config.toml
rope_fraction = 0.5
init_std_down = 0.00274
train_tokens = 688300000
Each number is 128 + 24 x the weight over its row's rms, rounded and kept within 0 to 255. Layers, rows and columns count from 0. Numbers have three digits each. The size before them is the row's rms in percent of the matrix's.

# layer 2 MLP down (transposed), 1152x384, rms 0.0316, rows 804-829, columns 0-127
121:113111134162153103113147121112184127117091133138117168107110169120084151104090129119109177133126092060106124093108126151110148146110101152157155131107101108158112148123119152149117105147169144100122096109109127140155105112100191138080154133117149118143119118131132103112119124109156134143113164117103166138122150098136147137168102145147149129141146107163112113176130121135147152135137
096:111108136116106109090110111106101168132125122121174123138128142154100125110144149102190103083144163137109124122119085118126169165103167131100107134105135151143151126115115132157152110145127113138119096142156131165086116166134102133153141094139150103117073123150070089181118169122158145114097146148099093096125127112106163112090145177119120096115117151111114128137143088120116071073059
087:117119107128117148104130119105093160106130132098133133142159114158174154144106126127102092159128103123149094103111081129127139073089132137085102153127130118092117115130133121137130107074159158138169148100119133124158117118119117120158155157084098182172116131122107126167107161129139135129109141136100128134073103163136136162097145138190128123105144119110133131170191118063125100162130
087:141101086085110092107114182123108124143131129099119099109146159136169152152108195135111131117132126138191086135126109145170112140116116131152119154176111113152120140113140120138129147126116143133070128092143114114092078141176151169113118156153150163119136139130148151135144087079087112133130135105155121145096104134148169124144127167134106124149119161148118134140165108135160086151140
107:131103119080169128120126169140134151128123130108126119141107058136119139092160136161143132122158137155169094168091081152128126152146140140130177153078128165129147140112109112161135160110138133137092128078135156146112154135102062130117138119129135142096080137154128083158131103126143114122109106159079103175146111163161159143091119146122097113109134135150151133131127132120140093120146
093:132123096153154099082111111115097086099130194105162121136137113145149129108174155153110198131143122130127140170107156158116139123133125137125156120105168127125159094124124091126090141163118128119119137127140130164128128116193121110129170144162086140149118177144117160158120144122112152093142111130132112127156124120148148131176114154097121078143111126087118128142145082117123124124150
106:103147125136104133145102119140145116143137115159091154190164133178137166152102123101120118123135151126146184138147126146105131161102105161110083096109146088137111115145109113143117118136092101155072122141122146117172157163108141137084130107097128158155067093148164139117110147163124152104154144157149139137151134113092119141148124124150100152167160110118121093158135108137116095177132
113:144100142122127115125137120135116135105149142123115186168144152116105125131112139126140124165098111156121140130105140156145123116063122084124154116119144115199118107141149149168125139176122124118145088158103111149150136109122125080139121126115081168099107093078133152136131122123120098133131081129148134154121108152178137110138162106116122132112140089123164082102135109164127176114120
115:127116103117116138135121131167136133188123135136174105153124137136137148113159131166151109145117126180070131138105163119097135157145102157140156122128119121097107103183116103054098163152167131150107100147145155125152086098103123160120109199144074128106132182113130119100105164119088087127171130116092120156093124153103084120117135137124131102128131116116132116161123123149127095137115
108:119120103145140101115109114132138124147128146116112104099139106122160148100158157107112085103148133134112159151141127090087135118100116130117113118098118100158139164113182143111117155098151116137111100102143139147113183152124134130143120113140166106120110139150184111151154111143170110081162151116122123131149176100081124135120119116138164122101101137114122152098141108115098118112127
094:151078127126146140111146128084123094116115126163117106174123133091120127111130127131140111113101142075151153071138095128128127138126132103119150138136166100153164140149092102083121120108142118133110118131126097093142114127143113116140184149154114109145132102102137149134157133154143114108116129122085156074124160087089136110122054111123102145108134114116125140151127141123161092150138
076:128131155124127097119104151154115126151140150141118151123119137131131136086149127138100111110094130150137110170123148146146088113112161115121106152141111161111113080092135125110123117101119125119138127134092104126138094119148171083129128077107112129119150177144110137110143093091135138162125151167175086122136176111135130108086093120108157123115104126162078111114133154135153122103102
111:192104133146149126108140122147143124128140112118192114099077139128122136147117138126081137141123156127114134141182119111140126140151148079091180108128124129167149105119114139207102144094087136176073072132165111098164122140137147160121162136107124161169124164130161158147103159092103140125124069106115098120162128113149154160115129112080166132146121144100093116159085128099146125161105
100:160121099156138109130118120149140103147117098124100100118118119129116166105144160123116179135110121109172131094118159136121149130106111105160146112152143099146149070146076144171133121090126144130094078121136144120120164124117172124145140083127151146109132134158104158141144122155112148157114104161117152159175138122101112112147115153121141136129129146094107132146127127134131162137124
112:126143128135125133131174111144148091113104125126121107147147114159106093142135138169147150113100147202155152157182133102139108131131125150113130082110129154102138099129107139112126134106109114110101121098095133130096169127120087112117072149133123140143109120093112134123159113183077141111143095108145104102131144136118113115100125117138109102092104077123144140138122144144085135131121
108:124112106117115102111135190128132134119136111161159160133141120113147122104123180162152102116111128130143107103145133109122069125138155100097093175109148119126117132126111119122125147140131148140152137174152148105161133124108105096144145088145141134123103174154137183112104166150115113143110093126151144146100104183138105108152093143083147152142096129166202130121143114100097101142169
092:134089135119152114132092152118132139097089117124101126108100134176097127103182157149132139134096126168130132088161119160148159107105137114132144119164146162151118143097119148143124104169131132102131125127125125156145141162121136145111096081083125118171098107120121119170172097112149155100121129156124107139137106124116123110110171133116116143130186124157160167158101134186142102118143
089:134169152156127124139127114112148117144093166126115150126122126142107106139091135098102150139132130068145136115102118116137116132135119115124154110156104149119153110131093180138130128084131138133172149137136149116132178074125143161118128116114162112149162139177143124060139167136127099144091128146110101120135088138173145113105128138094153140131166116124141180166094125094143091113112
099:101101122143135153119113120135128124092156107101146088143098193091128152105131148090137142135124107170126123106124175106137103138128121149118109124177175141147141138158132093104126082132120118116139147106137140171122142194153122162134120108138123141155136097184132103120112175081134130120115147106120124150113160122129122115139102157143137130157069127157112151130149151142097083145148
086:118134135081129136121104177147160134107144148136149067121110125108125130158133109146114095126148128127126107141123138129095145133122143124089100116105100142092123144121107123160123107142120165108123120110163123163121139131159172071120111182139167156148097112139144164126112146113100125174128142135117165115116135122104184092193119172157127090138135155087155128113120109111141110136135
099:120118100129119132167175120107102118129113109153124133127110060083158167116173132215121139126164133155163180122133131101121129110141167144145113157132115137161152135188134163140108145125123120127106132131140138131131084136107120143112156108116117123104099142129078146104135134132110105141123135095131118115142125148104101112138108148118134167134149103135101148139156154091130150116169
100:163153143091134164118153093123127112118115157130076111125141136156136148150126141117133072119125116110104107086081159166117104115141139101178117105131137136089127116154113161121118092074090145081117120138107093117141123127089157160107121142132103166136118097171135136096128128117118094112096117082179086114121138114146141174147142134150189090149139123147123121109123129140109145088148
107:139179149102118131131143112086101124122122117109100136128110131150120144137125125123147165130131127156163177132088121107127124113119122111148136139143080111105114127077124124134117120141171082119133171098116149122115134141131148067158134079111153103139104109157133163144090086144095103140136122115148117139122111175113114128130155138109125137147159122128130133130113095127101099184111
102:130139121137125095121133090139150098092125189110142118145148086141127135143112148131145146140154159161133144119167125124151111115111154078077081110140114150170141134079130079107165139162155125092100107118148122131093124125109117170133167121138153122137125096111137157104131155111096138122148113109188125135080142182114141192130127125147170133143146182103091128105099126129114151122168
090:142075129147164170106126147154122144104124159120176136118140096147162085120086142104119115165108142132122127109089096114126105102176120104045097148119164111121120121093164128122152132127159145151151109182126166150124138122113149127136116151176103099153108114130123095145119126089162120128156098117147114130079151121155131143138159144143150100104098113139177091135086131159121134134131
098:111134156124133126132136132095108145138137129174130123127103134149133119138129138093105106135117162144121154101104130109095083119077105098110093103120114143135134112107140115091155118128152143083117174118088145124099151137082163094116135098115119125114129121164100112146143130132126098156129138126120128168157131152124113120130108141107122144110147115097128169102163149151165114148105
# layer 2 MLP up, 1152x384, rms 0.0551, rows 805-829, columns 0-127
095:105172137198103168131094170097092159117146122128152126136114136089147141147107144111089161147134132117096114137127145165117151125118056097118165112143142113137143141101088090148111169110119114119065145060108077128126150133170121096106146126108103135094134116167142132112130127132082153118145126091120138126127107116125149136157118137105135120107098120143100168117157136116125107148138
104:126071151149118106110066106122107160104105130103113136122149123148109135092129105129146152127172142112089122128138097175156097168128129125147146134127109100132141094103163176089164130123138111111120132150131143159155087143111172109123123104135184150147130150164109095172160114130118151082154136113141126161161140112097152109129107135092149107086118125122132149112142109133167126122101
089:125140157192152146119118117121122145065095125091145139123144111144127069135138132153131107138123121153118151104095121112111154107128093136139110103110133140098117133152108161086083121162110141096129138127101171120135111145153163106133162164143103106112113138169094118163107110091108116100157145136156158128126123140161116104109123167135095139103153148188169076098150109154096132109129
108:121131177137090092118111108112067103107126095158133129137146143142088127128102111124120145155159118146103158147111122141122151142119092152155108080109130085138108135112105075166159110141111106168130139119102143101119119135158130108129165176141139147153121122117134099152149162122108183130101125142143152129137129126150133099149141144161128094121107130107090165099145118112089157120112
090:107087128163102146130113130140164136117155153149117137122137092112165151081138129108105133132111102148131151071176120132099122117109090095097094111122146144132125165117204112169164137082136150122119110145120141074153158148145068162110106111118128153123159131103132179119095104144105130137088109115133162088171157151127113137127120091142123129143144091118082123140127111149103074118130
095:129159132167158135098160136092133176163163130139115154116173135135138080134139149154095126122150133117130129144147127141177162161149116050121157107108069114112162140148091141113138137136126096145145092111118131152108093100094133120091129165118121108126140125143124132111134138120129119129116131116115111107133107146149130103118112092121146123124144152112100082120160123156140164111115
111:117096139123101102074112108146139112124095084158177194092140080153125149115181136142146123108193108124156084125117136136115154096112114144118174049166112131105103153121130135124173140136135150134111141113162153131113158120077118124125134163111130095142133061156166120157121152131098154121111169165097128106141113111095112142139117122139131127136155153105124127098154127115129128126131
106:155159138127133131126084116157165113123094117131114146149127133080124204155148076157123113137128110139153139111124174083167123105131026129137114094081138121132107141138120118144124159096104097096098136093124097117113118144141157156133111129120095129120177110125118106136131189123126168090158126108136115137118162108119133151167137121138105105139159130122155124151137147120060089145142
111:116132125136132108148092120151097122097078153131134137141117118153142124132147123140106123134109082144087102118059125146149178112101166108118103079158120108114123161105085125123160170120184125131073099102095121117145158131124133134146143139099127132160156157132167156140110167121122149124101152156160085166141131100121134127097145128128097096123083118152140130141117125135114089130121
090:138152148149150145123113162100121133113108158154180099118139115152149112130166105159143113166106122129099105095078155159165123152088056116123073130130146099164125130136093130069092125107112133104117179122134135139172103126114116112128167149224108142121141146118126147131104122121096117127141080127144092094164126123135111138139125128141092117133120163150139089078116146140095158146117
099:063158106107135206088127114165129121123108148104098120140128108100149134132118163145125131104150133134107135138096128065135168128136154144133150081110162112125098135144148122116150085190186128110138124154092154122153125154125150096142094151159113100179130085129130128133161137076150115135140071148097161069130123105124120135138208114120115137127121151095106157117156128121170165158127
100:089153121190066166133161118113123091114105112121160103107145143099138163162097116147143144158138181144118166119081099100137132129116117125182123133123112161108119138156071120121153101135160144161143101089139134146144150141129125115146152125147105146142088166083135163138071173128067110130128103130137095156172137110114129109148137125080121120129122127124110079160144170118114146141131
102:114133137136149123084102069147181142112099113125097128159119148118127124127109132089163146118155101125130160110116150139124111074136112133153103083176132130158110172175068092093155182187164113102127157131120083124117105135087140110122127128156116138117107158099204126087114110097155079099144083161123139148119134124095131158097163148145139130141125120150158108071141136133110134135120
121:141127167093108156103130138102114104162096137150129156151127126114126177081129142117138143155099080102169169094139104158089126134127122122124100135150180148153155135174124104192146113137124142157143148128118106149160100136151140171132136177119136171125156149161129159142151132152145163143178124171147136129118104098109095157157098086113117132117135160135095133141109156132146116153136
102:124130120093128123124130103192155196170160113083161123147149114087134110123145092100186145116146070118124103158110125145111192157130054101143124121147107091079117150100140124118076156128147080145116151117082123142133114110127134126133136130131149091174155109104156146127126148089170150105124116144112126142138135149143102085165076092103110114153120119117098101125132103138122094170171
097:123118151138083063131135125057135104102116063144089108117136103120157131133140119127112114123118107101137102102143114171098130133156126141138129103173150104084137145122113090129135165146124149130109098166134153116168069157133127126128122148128143133171115156129183151110124129100156152136091161160130126133107112162133143097140154099103121114099127113095110097114156101108145132153139
100:130102158082148144097130133150111130140124137090104094186109154133120124121121132134122125115127113166119139122113119192117164130131136085130116088142150082147158166144164127089152147136122077114151142110114151173109132141153104084139076112133150162109135165136142132162138137125150123123160121148114140088161147131090127171111156114103143091152101136119147126081167145088145145134114
100:116148084094106139114109139139157142137142110144118148143121107145138151124140154167113151079116125096152145069163119192124157123129129122141120141158115158159117104162104104151095139102161155117116109158171175123154119112121127141124098152141112142105154095127158097107139150107101144115099113132149139148098107087074115100101145148113150106096123129140115140146135123116135152145129
099:146115122120129166121139139108141132134125115119132109112094091118154101116121146121116116142122159140090127149160165124121132147150122087156176137145142117098109098123137139098085111106111111118147105153114093120127152139107094090121114128127087130119128118113192133175153079132117105115132098138165114182106139118097093150106175128161142153139140141123168091131137141129136143115114
090:105107121114122141126134140133133075124155158121148083146098175090148129095188124130089134138146065137126170144164144111141129139132134066145149120161108128126125124106143094103153133112146149121087137118107076115112128118179159173143121130098166104141104163164122135109109142149156125139111091157099114138106135137163120128140160129139148111120110102109132169108122114104140130101144
103:154104108119109117044120164130111110099126160112164143124131124143154138148100126165122146156138139105110104124102121129117106151129163125163132078125107145132141127115116119134163120109149130156125161126093111120150131162146147136121162111146140116131170119144142141167128151090184099110134113112133107167120141157107146101167125140087186129090102148170099121134150111105168082126119
100:092137106120094129106122080106125172088152143128121167112136125119141105119114109155126119116065130089151140120097113137126101123109136066082168126166113128119146157130126176131117140121130141132155117093124143127125123153157157189104116150139134124134096108126094098113153171142122124136150118116114151137182116115069124117135146169093110093139115125111094098090119098159127135139103
101:153094124115095172132162130128189123171114127163158090130109178150164136111144129117157123161146149141142065117164137172131144135104099095143092143105134133121127117148137140114148094109158137110131089125122159167099138178121120105131116119128066108173165154125149125124146101116148104125155133099129113109116138129150106116159140120127096157114148155119139148092128134134125124148123
098:139073161162129156164084148136098134104134112109130161151103117162161115167121107132148116134153091117097146162135115133162119133085166131129133163137177149169167080132144149080096098127141130111124107147136131126119125157084162115131113154197118127117138142114105116134132106119140147154139161074148098162141143137122098117105129091138145113114124098137148065139132117133118121132176
098:078143148122114146118135111129107145127137155098120138144128129122122109141105146133127157142110175147105127125122105127129151139167137121114104096144139096139100114100145138139128102153154153108076111148160154100147126128112069079102144147081141151158098157100137129103162175131127107125117111202129168107172106115126129074120128105114113151121097126095115136093107116091124102173141